Weights of a small transformer language model.
Size: 26 layers, MLP 960 squared ReLU, vocabulary 2048, 11M parameters.
Training: a variant of Muon for these matrices, 295M tokens, 9012 steps.
Each number is 500 + 25 x the weight over its row's rms, rounded and kept within 0 to 999. Layers, rows and columns count from 0. Numbers have three digits each. The size before them is the row's rms in percent of the matrix's.

# down: layer 21 MLP down (transposed), 960x160, rms 0.291, rows 844-886, columns 0-159
# up: layer 21 MLP up, 960x160, rms 0.287, rows 845-886, columns 0-159
down844 095:522535493535501510506537573530511556510476498490483544485474525545496532510435479492480515493533483496524524503528486508486525484467514532526496502509493560489512500527478468475560479510522516473506546503538474491524484495516484520508521518467495519489543481474484474489490523539528507481492455520502513500497492497500484499553538491521477465481511466483501487521512552464519463494458491471536472541484506511495484504483483468483471470507522474473521486535479484461489500469475527
up845 101:496511496487529491528517518499499494510445489464478486521527507518461488570482526475531559508492526519530506508500529453501505523529489538511527491495540457510508508506505505520457534514522501522504444509475507547492521540451480545485515490530482510529521494485532499538500504482493445513486508515470492472538494506485461547521521510498523486471486476527481497537497477511493560492483519522492520494494531527549528532506466514520503480501469533464521533461538518519487473518514523
down845 100:496494497475510506505497487485481528479510518517522479489509471449498514507501488550518510537499529477483487496498495502550511523517519511518518460517523492468478506489513495516496505502577481454514495505490495462557513528486487484483491503521467535474485481472464500519491447491480490513499437458528483584473487483503567514502491524507506533542540489498512517519540468478485490492510514467480563483511505484468504492539492477527502547522496516514500519532524446499520541490487493
up846 096:519499497558449506522549524477438491516509479527524520508499492474471530514463494527482520519494513488495504467524512488465522529471484531474507449459504547476482465529500512520514476508513463490465516510476524487475519515501525491499487531541519494470479524525468440500524495520512527521489524489484499517517479571533537484496487508470456518506512485466531518510527469501514495508522470477453524505493496476496487534475550521520496494497477557506513454472490525496471489480480534
down846 107:483540508461505536469485501502499513479484507487463539486507535447468488508510489442471491510459492484477495490531505509503538452523510551430483539515494500534474495468482530497508510467522493523529503488511499556517509485514472522504519494489526533436478518498507465497462505478451512500496505522497518553505487479459478481470444502484501512514508449511466491471481471508481494508499531531484493495503513519512552478517486487528457530517535502490502503493539509523483549526487473
up847 108:516524509519506508467525474481459480528516489500485540508467472483512546489475476497516497513525504503498507500513507474474503490480558478495482541449532477483511509524517540512443535520513488542502513514516484441502482504469563481475453469503514530496489511526520487539492468523491480495475482457485478496487476478461551542472552459509525515503476502499457472452486507524536527516483465480516488512557496479485482494523491461518515475515487519473507499522500475487489479504478547
down847 110:507508496497504502531510554524511459471489530513491534498475495475469497496543502457554507498504451487456483495500488518522483483505464499516510524531514516543501491495511501490478481550496516471493470549499504487520508530521529519484481506483489457494467487510503492481490513501512509522539504496480448488493488529484474492520524496520492542426500505547464496489505473505502485438488452492499472501414503519509469498516515537459474489463451496508546523496445501501501491511465532
up848 106:531578503494526520511477485494498469521492503474480472495444476498503511486520515433518496483514485510441467492512460494471549515480506478548490521512504477485487490465546525504457530510500514462507530511480522494515493496503544482485454510508531520558466515524508471508546523531458498471522528488523516529489508504450505494513494549533467464523516500478522522500524513481506547516522514510477499503526527503488483489526501481449491482436487474494510487495472517510508523510493472
down848 109:510505505493469531480516514447507496504486469539498483520492495528487510492550503512482534484510500502529514533476441478447479517519543472505501519535505493536485495496497526469472519527478507448505519527457489470549473497506494456500477498481515548508452524461483531490484452466483527452485472512494496487494464527530547476490480484497532495542480448500515525489485510488463520516508513532481549490467524530505475538459470507508490459526510492509482492505508479510462474503460516
up849 089:477478504485495539501486480507552540533426481480513553486492502495531507468482527485465476498518532467519493497504494434523446481512488509434475510467523477526498527482500509505517488497475492458481506514506529496507483511468512493515512526433499523504475486497460551534503502505521508496454553542508488490483487475507500497528521536506447505479490541471482510471544468486505529515526493497512507508484516503531520512529490495477533497491495497507497491472458505561514540530502519
down849 080:482493479494454504513477483509488538496512553493523502501474520502500564517462512524492523503509505503455461496462478519497493496520510492529476521463507560492502510488471556519468515498507492492503510482489500504496500479541489538468498488478501467482505527510538537496494528506503503502493514520502520548513486514520518527501519509519464512468537459502524559506499480503526490442533483488422494458473497500471490514519503485515464539507510499475534472524495416523448464514525513
up850 102:508460476537505505519483483535533494510524547519464480458475498485490517520522516496453498535520480525471469439504514521482468513503452454463456513511499486503507512529503499518498507476532536477537482567481512487472490505508516490531441482526537504491526510509510484472455473483490455506478500537536501495489517513482493508480453471489482514507479507452492504507488510511485536513502460541475566500551480503482492476491478462476468479464487495477521522514515509498500548497488505
down850 116:489502451518502482511489481499499528518445479473471494496470505508522545442510521492538523505508479518522503499546443545456510495501567495500473473542498519527486506490498488503492567489489492482480479521520545475492512501491513473490455495512477492485506460486517438489520489501511531481522546519494512554525484543515523515481473521477488473495499509529469482534477512494495478489527522542481500539535516479510480476542505492533503497458514518483520510489535454520509540468519483
up851 100:565488466492506486470501511487469503498472482487544521456531540537445518489522522491486531435474511530506527493529476474454477491489502487465526483514501487509517480475495497519498499512506470512494553551505498509462562492542515506498510507537507460468511522471558488511506515449514508475465480509488529501506518496509527519556529516476535504512521559484544522512475512502505462512545519541488472467514499494495493509526502517489490539502500511542495506510502506487498521520542510
down851 091:496534558514460483501491537503494535523481502541459481522512496463500528560511535469542515490535516520510480461474522485483513511544525508522476475503474508511556528503476495508542517451529511517490486459502549488514485534530509528484507530525496516481488459497538459533492507495470496481489493523532543501514527512446479462497443471487510463470463514502490505484472512470490524468520507470509498541520525501531492519477447513508468476493497483479502508526513503474509483481508477
up852 092:502486487559483545505513482469532504492528504477508491498492503511489536489505499479493530494470507517517447516450502490510483550495460487488506488485533527523446475475528527540454517496525493485501491453512500463503488510531483491520543449454535487451516530514485487509473502459537490480481538521516490462436469509480516519509524487496531494454474520489535532499537536498469505457496528510484561485479471493516498519468483498507515495493518495473449458494494513517503522495472497
down852 095:474545503523498512494512508508489479513496512495485497494569503523514442555498477522462500475470466481505526486470516491504505469513566529489446475539481483545470543521506484481505492524493517515542493484512519564514464489498489468518512513524493441477480514504505515495503524512502510471548536492493501476495514465489505487504549477522461526521505516535543524491477484508442480502536513468478473505486528485506484476521460530499501519484464461539482502524491470527484490527484475
up853 123:503546488493455490539515522501481485473482516483456473485512476467472532474465500514460472502494448481510482456473551529518513480503515461511503509487457491530488495498558510494542556511532518499491464545516458470475462531508530501487465484460482493526477497475512467490508521504495506523507500524505506469517506479487488491470508545479516509487506521476491487474489538507532537519479477496517525513500485551430473510466501485499468536498493452500544511512498464509474488537481479
down853 128:454534482491563453558488545507529512493478500470486500491493492522459517488517518470444497492501484493519462509532493516510474511498480516478512485529505506509519521517556459519425511521512456493504497498503484494505519539522518513498491510489527523467521489493489493536472546501521498519502498495506483456442521539524448471463446555477479517457485521505526485503472498507508457504507531514481461531461518483486503520482494567507496509513497501477497492526483494496494529495501490
up854 103:492516517511486505515469467511485470478479475470495469509459506482517514541489510503522523500504489525492484491496487504488489441469513484469508553480469456545517507489519457490509500529516459520518501555497493496500475475516468537468475572502451487475462524498475530531516497547486521488511495526499502510552512505486502506501488474529515507461471475470457513520462494572481492510494433506494474493506522476543451501479514488527491512506487505525517473485480450503489502491461533
down854 099:509521508511484493508461549505486477477433520463552501455473474516533468531495481498482495460512520524497503503521501499491506484465522495521505474525493491516506469485443492502566507464494500480480487484449533485504504502519481484477488499530543556471506507523492551491464498498428492479508508503487455502531459453450499485473528505495473488455509491492506525504531527467487501518478481501479492476536495469496536517449474513517528515492484490494529518478496540527501472494467509
up855 110:490528517567499475457466518469491546486489498508487510528473497506510472483476474492499497495474512501526517519492520512506420531505468481494511506468505528409509481487533507516490463518532524505501481516460522491504496522498476537455494494513491543537499477441514486482503478512510494491470514511479491537442478445514517480534516484544541514473466495501540522529520526539508482466515482477488489482500488531473474507453521491512506501479507524516502452478510500489486537496486515
down855 119:470478503479455517529524512475500498520505484517460468475480452482478483482528538512486494538521535522496522534457545502435478514542536491486510462535489522504492510512490510519526446494501485484473450465506528557499497528496501491511475504502488448519459485524502481490504495476501531491468480503489558533524509500472481493497507492528488520533488483488510529518459511525513532500495440502536464486537497497494456492525518495562507478504472499486478511508500443492501507549525492
up856 093:491514472528468502546532507528478478547500487502457501490482527491497461473486521499470493507514510517505499470484465466523450468527497446489491487495492452498524502514502487497505470451499446502524502501472507507498496493492496526488451481483493524505480520459462492493478493495497475508480484508481445501432533526551502513531486488515486472487533464495538549479471534505539501487477514530502454519473483516523532477486483494481501481515474539573457500487527537488525538514491495
down856 095:497515517442481538507534477505514501480485530485530468542466459485495486483516474463488506495497508533509494504522479517493531519526504479498517472509524472554500502536473484498479501484502521483488474500497452509522480517477467513451495469481493490514509513532462528475491502466532470455483511482521496509499483525496475514445540490489553505507544503493471536530497533495507490545536485461479498467528563460475515563526489530519524521493535464515517463495521515509463491464522471
up857 104:511426480492517513521529498486484506504548472502513457527504460449513508484481475519484510508508541495519498503458483466505545494534532503478522509507527497553473537484509494494523458516505511525467508508467490506474495458486464530496492471518481492481512506486490464489436479512517509517472443513488462525508489509543529479479487506493506510566501486466495504485536541490484529527505490552487492525490493519510491446501494497503491461449528467511514483447505492521539483535482519
down857 109:547489527484518502482480489509518510485505487478490477515478530501535511534474521580499483525465466458490521512481453516508502476513513507547493500560477481504493521533482512499501505500493546521463503490516496442493496517517502497491532468560456543535519489469499485486498526519508522488491430536511552498454504477549495493484503483521521491509510511524517515486485523499457512490510503511524494528491509475503496444536460496506464497456538544523455487518512506500497500531466483
up858 082:501487501468506498496503506491538504507496479495502443475456556507526440471474524516490495524489500522472469491488481502518505450503493528506540505516531499529479515530520537470518486513503480509531510503571502509504448502501488499474522496499485465463545485459477491510500523468466515517551475533493486478518489496475474524553450503489482549537516504451495529509530496514493467508517438489503531490506482511502484481480486479490471530507545482499464485467516508473558536521492496
down858 078:499470493522432523528527511459482492474496526534493540520481469498494478498470512468524525424549458528483498485515502507502495485482464486514480486517497504487524504507486459535514502489442563490478509496492453489502513507531495508500513477470523496514476476537539526488506492492486499451510502480533533553477496468466503474524494520518496490517490470514483488533473512517493471493461512507528517485509495525507487494506480535494516522548443473493533444513520501549473492455538506
up859 103:473515540525453492435461561541495513510511515490512491487498505465504505493487466503496477509506477542522491466520528468493519464528470531517468458481502507499484525495494523492494482503534518497505515520506541523489471532495497533506486537501494497522472542505495492455539473523512471551480542520491525481496474532502513453523515529506467524522475479516496530517503514548537455523517517517496536469500488509511530519486501504522578515484503453485507445496479505502498482521470545
down859 127:529529571518482476528519490447479469534528490476495525512540531526542508486474487494480505468468489496480506523526505476478501547500432497423459493508516491494499491530523525456483516503500481503495556481505485486548518501493486459487489483544459472533498524506536540541483503499494512489495513532478523509465478490544451488494486487499505483505502522520486477518483548475495488522456501516530478472522516478495542517511494476488497503520475523495492551498506466457495505489506483
up860 111:508506453535521471450536468519509533478549500492507478467468509501496491493514472495495486462472502518532480496551501466511506502512510526533492536488544487467476486489483491489519556493549478493502497479513501477452497473506479494495488489551502518500532478469453454479528492498501436541490512502507505497492529513503492512469488490472468465553537503486476535537452496492519497497526517493524517520492495545485460496465478466513522512519516478500459527521467557537496533476498501
down860 105:489523472526519523432511493517520490509493494493515485481471517501469528475502514529489517469489514472489486513505487519468515477505496488473473480486499471514498538499515505499502506500485484485481471473464508510493484498486495520493486499523487530480456523527504454492467496486538486484485507486521524471445509469484504460544539448470512513481541499498494456470520535517506486535545445535479569478516480482545519476530497503449499470461516536472567527486487470479471510543542482
up861 112:492551485501515498493485516507515528489487495493531452491485492476452517493527472479481494476519480507499530492560509526509496503456526503487498518507505505519510505455521512491498519498471505539453509512475519522507529464475493522502489533530515532537494531504484477485522509508525555501515459474504494518473522530501482511487450531512490542454538502511527461498491518517499510485563544525439479476526496524519514466470545538541512546462521484514487447533516473518497487495468454
down861 112:473477530476486476525528485478486511511485520468484456486495535507522492517504489492509521486514471549506513486501534459514523479493475488574534465506519508475530515542524526535557444518457497515502472531476522513486501443451517498491544501493502512481511500477508494552463483515483473493496496483480515486463512483499503459488493471506490519474487475537521486498541437493452534505494524491503534536487501425501487500545499496481444484490494476522504502493477505492493503512467505
up862 097:481488486520496562489502512496452448512444490525463524532498494513475518457490492513470555505505510487480487509505513530507480468521524488532515520515512503562538506520512484472490509487515511491457472484462504470493498485499435538515487519492475504537546502499498507501547553490509486497485440490473507506498510583535525548496493519532509488496518474451472503532488487539454543505520486469513497496518510494506502513519509516474512475542496490492487481497461478483502507467499517
down862 101:505446472507503523485471470494517508461470504491538481477506501555467497491488478481531493533473473466490499431504520541514536539475496511483502459491537534525509512501547517467500522491507490501508500526526463501520509469494480491467499522479493491526522484502494454479497518457513502471476520519513527519480504469502510470532550507462497523537474509564518490568476493492487504497464500525510532456513520529482488479478486545468506443490507440511534499489497475480502479492488503
up863 098:500508502521494522507467483530479549456515499498533470474494471525494496441486503467534504505530485516475536433486525490505484511492508510493536519494477477465495490534480490549519499510506525509504510548527509478500461476515472505478467517501530492494486544504471477502545500535500504467472521505531491502500524535488470506517529489518500484467496513507520513538595517505444475438526500509504552526486512482507478512511502500495523499449492502508463502478550479522505465472535488
down863 101:455451515546506494487528467511484494498539515519513499494499463511512505494504480488475525475464434488454472487490500541519504506519459519534510500521522460507463502512475474559481528494556508520484506493547524528531505521485468480477473469509470441487479538526512504492455508477480485490497520543515489506469523475497473494509468529511500476491482509489518498493484530520511499500450489492501499525503520474499480521489546529457550501475477525518516507459493467478522506530538439
up864 104:543527498458471506480502482489506517491529521535530504517460509506479502488512499513486463508502521502527438507495459515494502500485532500498520530441544503511524515483516491520490464470465480511483509488500490509513535521520479532482487486477529522518499452525481510497461518527536497480490525513503498506490530493504505512470477535506559523534477584514485519507517501476464480509533541515493464520552470516520492500503500468567523477496491510512500451545492493491480549569516477
down864 099:486523486492485533478530505508518511467508506468471538522514494490491507488482492511498507512501526528501546469512511509504489561534521497486513496496492467537537488510459480479485553437448500451481501520506480502489510537437498458491537517500493538503526510487451489518520462477499495523524522472491481496504505493491537499486463504566491529565488497527513556495468526506489473513516507480516518467523492510471508490534500545457474529481489512522527517449538521541496484515490514
up865 084:466474502444506530514506520476514517558482492543503479555498477477525518503495514507487537533483501495515529477532487473538456477534496493510523533474542500489520484505508521543486493490499510481512507532471513521525486528459513478470476500516428501532542506463462484488513541505510496519511497468464510493502538525519460510504524518529481468493527494483520468490480481487469510488554502514504494477467553549504500517482502479511498483473501489457499477505506477527559496515457446
down865 095:474496470482495520512502497478512437496486505505517448521499494487449485511498558495422492485495489501488505496493481490494488500516503520508507487492531532492513505516520541501481506518506494499494511481458514528520535534503502476457464515526505478456506524462527512526471533497494526501480551504514505506531511517506467503516523446514463502540528443498485501495489499451550517501502529509553527515491516471504466520480484498536500470524480525447522417484470501533465500483466493
up866 027:486505446496510512496528485491503546463474484475498522495525481543492505546487528533489503506479457543482522527512526491546508482496523486472492483492533503515519539507499510505501488480497480520488496486550476544505484512537477547506507486467492533523532478493520477481516467524525503496515543486482516526526476502473509457531544497467510535546473445518479493492474457542557491503472496471517514483514498533554467500513475521505483529514515496518465522460456558530492526497500487
down866 022:505478518481503519499503523486453515555552494544497510486478517496510523509472513535472530519492511492523496514517512510486493510518470477520473496493437482486479525484503482489503471474497517500487483529475509526481461559473532464513468487524462486517527515522522528481483489534508497503479457499499466484505513530498492549469497500496523514454520590483480490491534550488520540501519470525466469495535488516473479477504509440518481483499496507453469515519508519485476549493542535
up867 090:440519527503483501524477472518440520488484480553533481509475480498501512490486482501503527489524528495521510493505518511496500527510512517476494473489503499456492484467524497464513517464544529508464535539488514484536562501498471516520492522448476474494462478475469527537503492497479533483513489496506539504528505495457475431504426484492486517502494488503453477546533533511519520490527487508547489507469485468484482466443468525499504487520467505498524466479507485491509531473510504
down867 083:523460489522500494486550460484509506458452491503536572494493477500489521499529548509503462522503465508486495522509496523496472516481504492479485501464479482489511512530490526512523523507509466448500498495489499484542506485564518487507543501508514474448504525522495520516514520490487492500476430529507545474541510509488495508513460502465523497505490461490470495497542443502524481498500534494522549538556545462519525503513492502505505519519529502524543467489479479536472512502524526
up868 107:445486450494523491461504520485489530484497493490495524515471504468508495506511498484459493509501487502484535481493486506481524459505496519512492525413500483499461444519521503484513504506520509502503469483491478489492455503526533484526487497536518528486487493472499507472479461487485471531494513464483479493539528504494520517506417522464461474513496500524529519521463522470489488477483455481484528478524418470562493531500471498487476512492484475506504486539504467557473507497517504
down868 114:500499500486519500526449491511489495478509524433559473454513472499479501470493515509531546529510489437491509537489468547469513504488500519495497462512498513529484523469494451526504485531495493523521519463519492497521526474494518534531526514489451509525473453492478490507509516541530513493486499520502523561502507554509497516479524485495470480487493527511427521466517537496470503500465515493456501503481477481506519507506517528505508460542471502556504459459493501484482518485499501
up869 100:488502508493471494504529504521514481454490494473470549515488512512488554459494550491451493557486509475505518517507507503473493493490495448487493496468483483456490449483518519508473542491501504530472504506469529445475463530491482505495512495514465463476521494523486495526490489487523529508511497487467549500465519469517532529482521483467487505505474525512555495529546517523466502530494482535509546473471548500469488489502463493503498489526513493501472530484455478466505555455480471
down869 100:484484501520501492451449475509482497485480473494529528531498542471500505489555513532501494454520551465509486454483505475548527487467501451510508471484484488511513498498471432509485453501524462493487509476542508518472511498461501497539503486480464468502494479520492528492483521476539521476489513526492529512508503528499485511519506428498475482505468476472509494521535480497479501514516484527510548504452504525486526460503535504509537554496467515513477506517482497544458478514523476
up870 105:491529522520500488515461522538490494500534514498497494520496475489518527478518485491526595495490534515532491496524489464472466468505504495504538488485508475533467499505473492465487528533512472440514493542495483489491519479486484526503518533506456501501553474488488447514505509453521489480506467502495530529519501478504498488447422528478474528521560534534523524477475510508526486519446529514487485485437533458468521494500505506506484500489492493475503520481505507504492507502510490
down870 098:543478474559537510511515537503510500484516504490471512495490491479528444545546466446453521493516508487490506567470513502523476497497538514485546507473487490501484472504507546471480544507490519499500513459548492479479489535530479518500452506523464491492487499532509514496512459478533501518558473524496528515506512504532489463511496494500505514551460469528486477494546525490488518482499531507501510533475504528441490519506512510525485522492449515526527493517512514494501458485477512
up871 109:530509517471514511477484534525508498519493523538477508481518476518507508480487468495488489492487534537494482493519475489553486537470525525477509515506469513501461499461499526521476500481526479552452484522482513500500475543505500450555482514482525451511502522506459519522500448513546475563503505479436500502527466467534523479485498522492515504535465520486498530525550504548504490454484522514478471452460503507503515485523482507505488499499491476521512473493522496477542469517522457
down871 100:461512513497468458527500522494493466456488496541514504487472495462514452544576527506475521541540528502489475510524486499500497486502479518512502500547505503539532496494537498508493491491504528499531494497483542489479462527524493507516527501536498518496488541510494455506500472482497484544482461533558507469520474474492490519553522498506445544485509471497535506509495487491507476517518485495512470457536503527471532487503538529540472554531492525514503481499523505491480449526481482
up872 109:563501478455476449475525498518477489487528512490438530438493493484492493480492521483473533485535460535525505516449569502555487523471527501509480493471480485473552493542504535487519510492505542484567518499485512534511466523512528490493515532516526484512517527536516493529497493491506502516513504462485476515493494479495506525486577518498495520455543474472481512474489515476456520505505494537488490484488507493512506501487499466480496513482492456485508503509516505510532495481510468
down872 104:497498499491518530478506526486526481516473505481474478493477521492503506523490461513528512485536529474509533535514506495463488481476519540485482512520489488522500526548486527531509497488458505491481500450502491510527506523493492526535485506514522502531487533451499508458505508532505520537476490520536479460500471505489484529453505483487475445472476504461499475525584575549497538484478487527503501469478434480513463455485499501502497496466475509501512521480519494505453549500518481
up873 103:539488484500482470529469498454482496529476490504530472518509504490475502508514526539492555447514477472493518482497464564450478467515521456478586499551514494511486461450473530481517516517480528523497471504524534485511502518526526489509477500477537541479526483498479516527511477464512464493500491480524490472508485492456483485536511469476496511487495457533486497468493529506513480512488488499505464487486467511550456498489507507501457463480484491491506503513519467531539502474481493
down873 099:486508483479509515479537474480533528486507438505474507474507523500507524528495501472535510489454541516499479504501452493533540533503500522498509530489491501499522541506498505531438488470530520444569512468481508486513479462460515493496511462473547484480496456481552522501489499500467507494480520515483484526467467507500496501481533523513529490518511568502498496508496501511496505504476476500475484500521466510491483500514553442508538468484485520493495561501522542524519521549517492
up874 112:524504545502472462498551468485546475522483500518511469491447506507495509531524501466477506528517467533530501472486504512526470476454472521484526492528506525515490502516535510489505517517505497507502513505473547489535469483456521490446506480495519521510457450516493473486462502470502474532476517453477487462488506509530528514447507501485476493492517511509475499519552547492472481520487517499485471500531542561504510518472530448551510493491493502468501503515464458493501522472504462
down874 120:487518495487474458521491462496485523534500499490527522514511468468508495506491490468473482550521514516500514518488510529452500522455508502487482524519530519486459529471471487488486476437467529530465475500507497509517509527512490474521519490499516528440463496479452491512541476515507516483453488496482463489479480518504500491513548495498553479483546503481510494500556463521493532507483506527505479514484537527545450513504543486518503544524474492513464470509467529500493487464450452
up875 099:462511517497515498514434506505467463538503499477496493525479474495521513526505461495489521510463521460529501501527510480447502489481475488477464453509529459477492471479452507477490471473476490515492509521482459484510509479536481507534548474461492542534544486506475498493475496555511510434491471456488525492515476522467518499520472508474535465478469489503491485534484535478537498509515479498483499502497510484468495498528464465472505527455441514515509515506466513546500517501505512
down875 104:498480497564486507491531519503467541470473479496479516528568507480475497475488510533496483434499533527490507486511490502512537544531485462526522511495450525463515475494510526494510504544504521496527507504469476439470479493562492522475514535510476464471499532507505496515502492487499540531493520487479492530498525510500518493438448479503518539513486535531524505535481466479480488523512540522515480484513492463516498529484508558546500492536477501468482483506493492517502508490507530
up876 104:493509497479520472486500497466531507504511453519482493500505489497511527495488455494521510482501523513488501456416511497493520463527542511482518472474527506453504515482517486509477471548507478510498499475457529494543515478522545527461508485488528489522503481492468477492496514495506448494494503443535477484481553497497484514543502486490540533478473533517516539527511514486559499512496482494497449500493550540486523532532487481549500446527492522485449481496515463494498512484471502
down876 105:473523522482494499485454497503498512540529459525484515498514513500506495519487483516503500515516494460514458495557509548481478493493491512522501523471473517468487503502487529516560487486528470486504508496519513494540520454495485548543498517497484459563497485463566533481469508491511489473531473524483500505553486489500500500473529493481514532486530536543508499550524515552503540497518498507484460517463486538475510508533495550466482495507519470515499534469474493519533459466516524
up877 101:520456506497518482446537472500501520530482531495537485516528525476473472541511475529539488525481510489490500485488492512475498531498479482520496549458490481533464463477487512523467468526537487544495495490497499486481499456515556464461510531505541511485523534514522486509506487479511463488514479533503495539502507461515472505507452490486509505495515524532518523497538460499523507512460472526506485486499502544488523513518532485525538523451502549495520477468476521487518536456479562
down877 094:451536539505499490488499467502493516479481480510511500535530483546478491485522486470485569494495501486495483517466494457512470543524478470461478539500485519498523524529489484460498507501490521453484464465487474506508475522505498438534487489479476519491455526456489450536527474513481530493513517507497523511506473486509475541509524503472537538514448531502497507548491486523492503502493494482495490460478474488485468514492502482507511472473564458493484468466505485475501441531490473
up878 106:465495500467509528502490508495528468463486495540485491476516512491491467526538531487466525520478471479495508536447480486500480529503521497509513515501479515512478442531546503466514480464512504497498444525500515521506461467514501509482464488507499522487460520468486482478504443506503508522522511498477550493511531508484510488514524509492485494531508511527495474527492479500470491498529457519531543480497463539544496510535461423470560479536537500485520495505523473536486542490531467
down878 103:544513507483466493472507494515484526515493496501529529510466513555474532531497501548524493513522522471487482519529495503472481505498442500523512503488496465515472558543496479498494483498537545514546503489511506545503510501545540470523514518463471524468447543537504483510476448492512487509519523478525501525539492490481469480533508446463484501506491481462529511501511534465479526502463491523469497505510478534477498516479495535504503508484484536510506537539545538523465498469527497
up879 115:464523531512495526524469474539489505486501487509523534523510476505487475500491466497519485508500525493501542434471480492532457497425510473512515499476455536489470505509491547512487500470510522499479521524498524475490495510488487521476512547540509526474557525536501544492518513493488462535524536536525494487490505505462525494508550532484449492559532473480510491473536539520517532512474504463503484513531536531490497481508477489503544526468517525487530516511510523493493477529479494
down879 112:496498508568488452505467519515477505470527469423467478489451514474493523475551548482514520462495514515501514516485488478535500512490496500487581479538490467501517469531508458520511458524469467505533480480483519486522505501515485527493505531512509486521492524478509505478523479542538513473453532509466495545466525492481467481523512541488480523505555529499522539465526474494490519478495490493493458501514478505497521490552491523498532472497513485510500517498519514512477502489501497
up880 106:504496491471482509487491486522508485489484530493547518468502514518518478504520476512474519460545483472533504457493512446502481509491491524479535510483512476545533473484559527477505484476515495526523540557500503475502504498517492453491531510496524507471462481522463579508560483513494538474504462515461498455517564514530508530484508529498483511493536489538503505511501490476534480513485518498496514482495473516514523493476472502530522483519464527493451489506465515504505533531536455
down880 100:492481491518486543507492462486478533505513504495463528500467509548486484472514478507492487528477494497495546475487428567538515528534561505530474509490533523455497507488469490470459468514479548485499516485547516548473481497501505495512496505511495503571494485524479494484467505456534494463489464487491504488471474479477518497507473526434496483496499530471473509538479497499476502508503523510502510484493509510494511466496520502436476523516494490544508487538471506503503459528485483
up881 098:505483476493529470492486525477537471501488494542458529517473522471534514513464533521437513504548484520484510477466511563479519532521474491526524512487533516503489491524488468530516529526501495468521518499513530522503525514514536522500504513539497517514478493488486420560485488482512506490507464501520484522485466507516565539530464478498492497530523492505456528493474510511458537525448510470493463516522533473516492492472483484529445512478500497536501484496471501481492502506487492
down881 101:430553505540472487535500517478502466535522519506497505524522419496529496472528490524502458498489479493508527494494544477481522546472493536493490516448527491473446494510473500505497514462481502522535493469462504494498511483512504491540497510510582499540506512484477507511547504506482505484496515498521513479429499521495488490480516487513500507440505457456486525517495498490474492502557530483520515494517523481493517507520511492493477485491487496542495527513482533524484458519521507
up882 099:494498484547463500472499481465465492511482464535490496469514497526483508500494496503467491460515529502497504506505512508461477490482487448475532502478455534514486535519498469537494506535482497498509531529497520487509493528540547492534471427508512500520513542508532504476507487476461525445508515511483450478462491516485525473545496497510489560581526522519521479475517537545542507527529490520484486454479490485481496507498520544508512525499523502508539492536493473507524502496510502
down882 114:441531457467466493479472496513482531524483512472481502476490498553500546487502502455476529464499512503449548511504510504486501517477500482508501501483476479489469512504482457471484474524477520448501515485487483487496542491511501446464468479515475505506510501502449535447510508494486524522499492484495540514503542519539499515485461460511512495495538476532515484493501516511506483497514518490493506444490531491441502568498509519507458485554477517507496529495548493510549523508526520
up883 103:492484485529537501506510475508465528490448504476476471525466472481459514515494454460447496489454512464520513475493448473490547491488488499469491488533483502480567475538523497508521518519528475504520469506518485497496483526541471477500507526511500512490529497499477497505526498534525470494518511555481491525480446548464526525514499470503474459537477469481521483548495471474513519489478479513520527514464472496519528523499486481466505458469511528514515546520511498531496509479493542
down883 101:531538468455491506430528513522502486538475530503526519510519519540478500498491474485512519461536498544484481521497440478512505522467467473503520492505478489552460466497496480539475465468505482457501509509439480501488531509508525476485509499508509542427520505479491506514469512481464496500522485503518466517510513511532503484527504507477509523513548491506523507512480490517536474484443493523492560518497509501465507461483513485470474539513542468499501517462471482519516505515491475
up884 089:489468495484514525502521527508498459467510515507505490518528496457509535506468491496482472523492493490476507528521477515461530505489479457516503571463509473542485496519522549503484521505452431498503496516526535521465535523519482495469488513484486493498520533534488509497442494452537471456506481505499503491504500510515519500511476483450459497510493537462506503530491502515534538561485540519497497548501496506494524507525534494528512487501524465518522551499450531507480448495485501
down884 087:471501503479514448516516481529494479449457529478476505470431546489503463500475533470500496523490514492504491491539484472488489502550446535462464448528518478532489496493509523502496516495528523490521473502521526495522478459500522507516497538498532511522514524496516469462529509445500483521459499444545486499468482495481482516502486482518475493533515518474451513496458516500534494503472456481467509493491494486470479495450494494531507512526505451493476499478484506471502528471542499
up885 104:492499520437485529494456540484529498497501497496495512469461497485509474480484535475490543479475499504504496469504476490538510535504486525497498508453508506515526495556538477529536524498467471486520495498535535472478443543500568513516518499494475530499522488518471498513493486542474466504505527506510492518494484494502546525535512476540494547566448469509530511484516500501520468483504487493490522468470480523504482502508469477512483523496477477453508490504511544494486577477505509
down885 098:536506547468513503468498492516505494473495471470532494450517560484531502499503468518461514484544479494482446494496480469549492518509492492516471451457494504468532520501503497520505504474485513489518475510519480490509507504478523516520495466475462509512487522491516487491530490468485476523463480533472498514493488469470509509526509481500505517530522476467559470438450534449499499471487475474477477552492478509545485464500491474491504471503518505510437484518464501497523535446498498
up886 117:550495506466490516532527484536481534503498441529502493479507500456492495522507483481490516512501507486494511529539494454503499478496503474485500465473529495451485555522541517482481437480491476490502526485542506493519496451510477502482530488493538492497496525487472484496517503499483526452511529526460533518490478515495495488495467521480509550531534506467481550469527508508521490505504461457488484483532519524499500535495496538496533504510519522519530491505546505528509503460407478
down886 114:480472454485478494539480555504481489514585480513491519481529485509487507516481467541551514523502545522561498487487511553498466518507463517534516507477522483514500491509477507494526488544512529517484510473486485538437484525524501526526475467494486482492465508507516505499470495502540507546479493489526477481503490495518499520468497494521506491525494515526540479480485498471520533506480528527491505447529508504483466449489511477514463511508492499447554479469526519462462507507517497